Each number is 200 + 40 x the weight over its row's rms, rounded and kept within 0 to 999. Layers, rows and columns count from 0. The size before them is the row's rms in percent of the matrix's.

# layer 3 attention output, 160x160, rms 0.162, rows 0-40, columns 0-79
087,250,246,140,212,196,208,202,228,229,183,184,185,234,139,147,150,301,144,223,245,172,193,168,201,162,227,210,150,128,178,204,156,190,210,228,116,133,221,190,229,95,260,125,198,154,227,257,230,129,193,256,211,230,247,220,253,197,227,224,227,202,189,192,225,191,185,205,213,271,186,135,202,166,177,222,192,191,206,238,139
106,228,196,186,229,218,118,226,258,228,209,169,162,182,198,185,151,264,182,151,192,144,284,211,258,213,184,192,235,204,153,228,149,220,226,166,206,215,244,66,197,146,168,232,229,248,187,224,219,163,200,237,114,228,172,175,188,159,150,229,219,217,243,265,165,165,177,212,269,189,314,213,233,268,192,215,182,245,258,156,176
102,188,215,216,201,245,185,143,230,205,163,295,188,251,178,174,207,237,225,216,175,203,181,208,142,192,172,221,227,173,216,276,222,197,206,256,173,228,159,272,170,125,166,165,212,207,235,198,176,174,247,187,192,203,170,114,195,225,228,185,172,149,173,169,173,224,126,121,228,202,209,208,237,277,224,179,226,104,212,258,124
100,219,226,211,163,213,311,176,190,155,181,116,217,215,219,197,196,237,190,186,189,179,188,103,197,180,186,234,188,243,176,240,182,144,181,180,140,213,231,158,218,88,259,236,190,225,141,168,228,258,205,216,216,183,268,186,159,198,160,137,270,224,170,174,160,158,191,266,222,188,160,205,195,193,228,154,221,196,176,246,199
089,153,179,275,238,238,153,217,203,236,212,188,132,155,197,167,227,234,187,182,226,200,98,212,155,224,174,229,143,257,165,216,265,200,152,240,199,185,169,199,221,209,220,164,262,201,280,222,189,206,238,214,192,176,173,195,182,171,151,211,195,171,225,202,190,232,233,191,231,200,201,199,201,171,246,241,260,188,237,239,195
103,120,160,164,173,103,194,123,183,252,207,173,186,157,192,221,164,240,215,171,210,227,274,213,218,174,212,175,213,223,210,174,198,130,187,170,206,232,191,229,188,220,160,219,301,179,247,119,247,262,198,189,207,160,197,243,185,172,199,101,298,190,200,120,164,235,246,259,218,186,227,207,143,176,211,250,127,271,177,257,212
093,263,237,179,201,139,265,237,207,213,152,163,196,194,228,177,189,163,207,191,195,137,130,170,253,187,158,255,252,232,273,174,172,149,189,176,233,213,194,174,138,173,247,279,183,208,246,263,178,260,146,192,199,208,250,221,172,138,207,214,229,169,216,207,195,209,147,212,167,218,201,142,203,175,244,180,258,152,209,204,215
097,125,174,88,153,212,229,164,258,213,240,168,209,149,234,197,199,189,181,297,192,231,198,200,260,200,201,210,231,195,203,235,186,260,265,191,209,196,187,139,180,168,241,238,154,218,192,190,152,206,167,137,242,149,270,207,100,210,197,217,187,202,230,231,181,265,155,285,164,134,219,210,239,233,75,224,204,141,156,275,203
100,187,209,207,253,164,220,147,245,187,170,188,199,164,200,174,210,146,94,173,176,110,231,241,202,233,264,189,197,196,218,204,208,144,201,163,223,221,165,201,207,153,319,177,207,174,180,285,188,296,272,200,190,195,235,182,179,180,275,253,232,225,142,214,145,181,224,220,200,188,194,187,181,204,187,191,206,228,202,192,224
095,196,207,211,104,128,162,216,273,220,266,179,256,219,266,241,213,201,124,281,179,161,252,158,293,220,151,232,297,234,198,161,211,144,252,212,265,153,200,149,140,237,167,159,208,166,191,201,263,234,232,177,145,235,154,136,221,166,209,130,201,205,178,171,202,264,156,163,204,181,184,277,203,207,163,266,188,213,251,263,207
099,148,310,173,131,182,223,234,283,205,162,251,176,165,224,216,233,141,173,198,236,147,166,227,161,189,205,165,124,293,215,184,214,248,123,203,242,164,176,238,207,244,200,223,195,154,122,246,233,242,174,205,218,227,220,197,124,193,208,219,234,259,236,253,236,213,249,169,157,129,178,191,224,167,205,223,155,223,202,214,202
097,270,166,220,245,188,251,323,174,151,163,184,149,190,183,175,184,165,146,177,195,195,258,167,276,216,283,213,179,242,153,198,141,215,168,235,164,246,155,234,223,190,147,213,138,222,227,235,194,179,244,179,210,153,191,217,277,157,217,182,196,233,249,199,237,202,213,190,131,178,217,164,90,187,186,159,245,150,225,239,178
096,144,192,201,184,224,234,225,303,105,222,267,251,202,204,164,225,188,171,198,216,237,211,213,231,255,213,151,193,108,205,148,200,225,212,226,231,201,221,171,307,170,202,150,245,198,264,173,278,202,236,246,155,200,286,159,153,187,173,231,252,184,272,275,195,212,231,189,169,155,211,203,100,254,221,223,205,172,279,169,203
101,176,183,147,189,190,240,184,216,179,194,198,171,261,198,98,195,237,194,249,237,198,304,179,166,213,167,232,209,164,227,235,275,185,244,214,171,188,274,166,212,241,205,180,246,164,200,183,203,221,210,195,183,230,152,218,175,138,165,168,179,209,212,206,216,139,183,191,180,237,171,235,216,128,252,84,176,203,254,272,307
107,265,200,198,222,173,311,178,223,174,258,167,210,202,202,223,265,226,255,248,226,243,180,188,109,278,247,255,197,212,215,176,191,241,182,231,149,215,187,181,185,225,219,161,242,223,164,142,231,135,201,271,206,179,199,205,198,209,203,153,264,156,207,170,184,235,244,214,250,268,210,170,166,246,126,186,188,209,197,215,90
100,270,234,207,201,147,221,211,220,162,150,164,198,258,233,295,154,225,256,201,107,196,122,230,222,114,202,251,257,179,216,224,230,192,213,201,167,233,207,196,141,189,129,251,162,236,233,195,214,193,186,225,240,195,200,189,258,175,238,228,209,220,178,198,204,194,206,194,255,164,196,94,292,203,213,132,211,205,262,181,248
106,184,218,192,110,204,152,189,295,255,199,201,215,192,179,203,171,206,209,218,221,215,112,196,249,160,288,122,218,208,188,253,216,259,155,226,256,241,189,227,145,207,194,275,107,212,204,219,184,203,88,146,192,223,241,180,168,165,150,193,179,290,266,114,202,222,278,175,154,204,179,266,184,177,223,148,131,222,220,205,141
108,177,197,182,153,204,219,246,165,247,186,223,166,199,248,174,282,216,180,202,226,101,275,188,235,195,202,135,203,188,189,193,208,214,261,194,206,171,210,150,152,199,218,149,231,220,151,181,159,255,202,147,199,302,229,130,159,197,206,224,199,205,190,196,225,251,177,167,228,180,101,152,166,212,256,222,242,263,208,189,228
105,287,221,169,171,196,172,177,192,196,252,154,249,218,212,260,218,189,280,173,252,205,258,144,294,214,161,170,230,197,249,198,221,229,258,257,206,280,190,158,202,142,205,224,159,237,222,149,148,209,189,210,164,228,226,172,176,181,191,148,245,174,136,146,150,217,148,198,291,173,224,230,216,237,210,230,207,143,100,162,268
097,197,214,217,225,191,170,213,271,171,135,263,205,173,213,188,190,195,151,251,201,268,231,164,217,174,232,185,180,265,221,201,183,184,148,179,208,261,250,104,185,182,259,184,240,269,197,148,199,149,217,170,285,167,173,208,252,200,192,149,163,187,182,180,192,157,174,168,218,201,240,149,188,234,207,253,215,164,187,195,155
111,183,198,230,206,195,218,206,238,147,214,196,172,177,166,297,150,179,161,234,227,205,132,227,203,231,222,207,183,221,192,170,133,295,249,255,264,178,228,200,194,190,225,227,222,137,225,123,236,136,193,232,149,265,248,190,245,200,259,168,215,216,202,192,204,138,189,233,170,236,202,176,129,307,196,228,239,289,196,220,170
095,168,209,227,189,260,289,205,162,155,171,219,202,228,260,137,197,232,200,242,214,125,180,172,205,72,203,170,196,143,176,209,144,249,214,217,182,209,230,151,243,242,169,195,199,196,138,240,222,191,205,189,174,169,171,196,193,230,203,191,179,272,137,239,216,194,150,235,219,133,149,101,255,205,176,186,244,204,267,203,224
093,209,193,226,189,287,199,195,126,227,190,170,263,172,158,230,185,185,175,179,204,196,209,221,196,214,167,117,203,208,142,293,199,204,258,224,222,199,216,184,262,189,166,232,239,135,170,219,208,196,172,167,267,112,169,245,151,147,208,284,205,197,157,176,198,227,145,268,211,174,190,212,152,200,191,178,171,226,197,223,266
104,199,148,150,220,207,215,226,165,156,133,188,210,166,223,212,188,200,189,240,181,170,219,216,180,210,236,207,159,223,172,193,213,197,269,222,206,214,276,235,168,151,215,275,241,184,174,204,237,174,233,208,255,168,204,198,167,125,257,111,282,234,216,147,232,170,223,150,167,177,213,207,169,205,261,231,141,234,200,164,152
096,160,226,223,264,172,134,194,193,242,203,180,182,212,176,206,94,153,264,136,170,146,230,229,200,192,173,207,126,222,176,190,266,239,191,118,208,189,157,172,215,161,182,147,200,203,204,186,152,157,121,207,237,227,173,220,205,235,254,262,168,240,226,172,182,228,188,242,175,166,276,210,185,143,216,210,170,290,116,232,177
099,225,157,160,232,219,192,199,155,222,223,192,172,177,226,280,192,261,206,212,173,204,219,197,168,184,172,174,274,169,255,153,226,187,200,205,204,230,238,143,169,243,144,203,193,185,228,136,169,212,190,252,300,219,202,156,168,267,248,243,202,225,182,236,159,210,200,256,121,180,204,173,160,170,149,229,217,162,209,290,216
098,225,192,222,135,174,266,155,183,235,137,234,163,241,232,177,254,203,200,170,183,233,180,228,164,182,97,258,218,212,114,136,256,247,208,230,198,136,176,206,151,145,257,195,227,223,166,254,198,251,233,205,192,178,252,164,216,110,190,247,222,199,247,274,204,203,198,214,184,206,198,153,261,234,173,114,252,224,227,247,165
103,187,168,214,220,204,213,240,168,161,239,200,168,255,128,130,147,195,200,140,162,251,221,189,224,246,195,178,221,175,164,103,161,215,244,222,197,165,170,186,206,224,144,214,233,230,190,192,277,162,185,199,217,185,184,254,189,260,201,184,173,158,193,185,174,240,166,228,156,204,135,239,257,206,230,228,179,181,161,99,220
098,208,205,197,281,217,194,149,257,235,173,242,203,228,217,208,152,142,167,172,162,155,166,277,244,268,228,181,228,182,124,234,209,172,249,225,201,200,167,193,210,142,225,176,223,156,216,193,199,215,202,179,156,202,275,258,227,187,115,169,189,96,221,194,224,235,214,219,165,223,181,202,233,186,223,145,241,177,175,167,263
105,209,277,239,261,188,178,184,230,172,211,181,187,263,185,215,295,227,171,194,227,179,189,207,258,237,249,160,210,230,279,216,228,212,181,223,199,220,171,193,161,204,196,220,184,121,178,243,186,208,157,163,214,236,196,149,217,169,204,297,205,253,225,243,208,248,133,135,147,184,319,207,162,213,187,143,156,262,137,282,255
096,257,254,147,194,223,277,152,200,190,236,181,234,169,234,233,176,122,185,179,163,144,190,206,126,233,170,222,195,179,198,221,186,134,234,186,282,115,232,102,171,190,215,203,132,234,187,238,222,245,176,179,203,164,230,215,231,153,191,167,218,114,139,183,163,210,165,210,154,236,200,222,188,177,212,190,206,202,164,271,191
100,216,194,181,280,249,228,200,184,188,171,148,200,293,236,237,140,168,175,231,157,149,203,201,205,215,272,214,202,190,192,179,317,235,186,234,230,243,159,182,192,219,156,188,206,213,237,225,237,194,215,104,206,175,170,167,144,167,173,218,202,166,224,146,180,216,172,169,142,205,229,234,145,224,200,117,274,151,183,125,166
106,198,202,180,196,266,229,156,182,221,191,210,205,143,192,174,273,190,230,220,141,196,116,226,198,232,131,200,194,197,181,155,151,220,244,166,156,166,244,160,239,226,168,168,177,208,169,215,192,157,328,157,233,187,180,170,217,222,202,207,261,107,136,180,165,264,232,252,190,151,218,262,178,215,215,195,197,132,242,120,106
096,198,250,228,213,185,124,217,215,175,186,257,234,198,236,184,156,270,175,209,190,143,273,178,232,249,244,187,172,252,190,241,221,222,115,171,209,230,188,145,241,235,198,211,134,228,185,172,191,207,158,259,104,145,167,182,132,259,99,260,163,184,230,210,199,202,202,275,202,221,193,185,213,265,299,207,181,148,274,206,240
108,119,139,155,256,270,123,196,263,192,239,255,202,184,207,123,215,234,196,172,226,162,212,175,204,264,204,257,177,187,218,186,197,159,177,255,141,114,250,209,198,210,141,158,286,174,172,329,214,177,276,172,219,198,227,203,223,147,213,253,153,180,225,180,219,308,207,186,213,176,175,189,183,158,258,186,167,206,182,233,171
109,214,250,255,300,200,156,210,150,125,202,172,169,273,158,169,181,180,261,174,157,179,169,328,186,226,209,183,173,197,292,157,221,257,198,171,200,163,217,241,273,201,281,138,166,240,225,222,200,178,227,207,209,133,270,228,150,178,202,239,157,163,218,239,237,223,152,143,210,229,192,242,165,236,181,195,240,166,168,210,218
098,254,127,170,268,196,159,188,181,236,154,259,148,206,230,174,215,164,202,212,207,190,168,148,240,200,243,199,204,226,164,171,190,150,270,138,239,147,156,220,164,201,108,199,217,257,151,184,246,138,160,174,181,162,247,233,107,223,210,196,203,210,202,219,226,207,165,219,140,206,254,323,215,132,243,150,176,236,227,236,205
096,194,140,235,175,169,242,210,171,241,138,179,198,153,184,243,133,186,191,251,207,214,192,200,250,165,190,180,217,103,200,224,225,152,212,189,175,248,182,173,232,219,134,251,251,250,208,105,232,232,193,262,204,166,215,237,161,192,311,206,241,205,195,166,187,151,236,252,229,229,235,243,185,252,112,137,196,222,204,188,271
092,135,285,215,186,201,211,209,161,138,203,227,215,225,162,149,170,275,248,185,199,213,158,192,252,115,212,226,204,147,154,178,252,198,172,249,229,224,261,243,142,253,218,185,180,218,171,222,198,209,216,226,219,240,197,139,188,223,162,220,228,196,239,141,193,187,190,238,196,195,202,176,259,213,149,205,209,232,169,231,112
098,238,138,162,149,276,211,167,216,186,167,129,225,157,205,167,143,193,191,195,199,183,167,173,204,179,146,178,219,185,182,150,140,148,222,176,221,221,247,196,245,216,186,196,226,230,233,212,222,157,205,220,213,183,104,146,243,178,305,160,189,207,243,197,184,148,204,279,206,193,204,137,181,196,163,297,95,187,182,189,190
100,223,215,191,194,224,169,138,196,226,250,149,213,229,260,179,164,249,261,278,161,140,182,197,148,207,138,204,196,198,256,151,201,213,104,206,222,167,204,198,198,152,168,163,154,227,209,158,205,177,138,250,233,231,157,189,184,182,160,228,179,178,174,240,226,219,222,232,244,221,169,174,141,229,110,221,192,131,149,163,157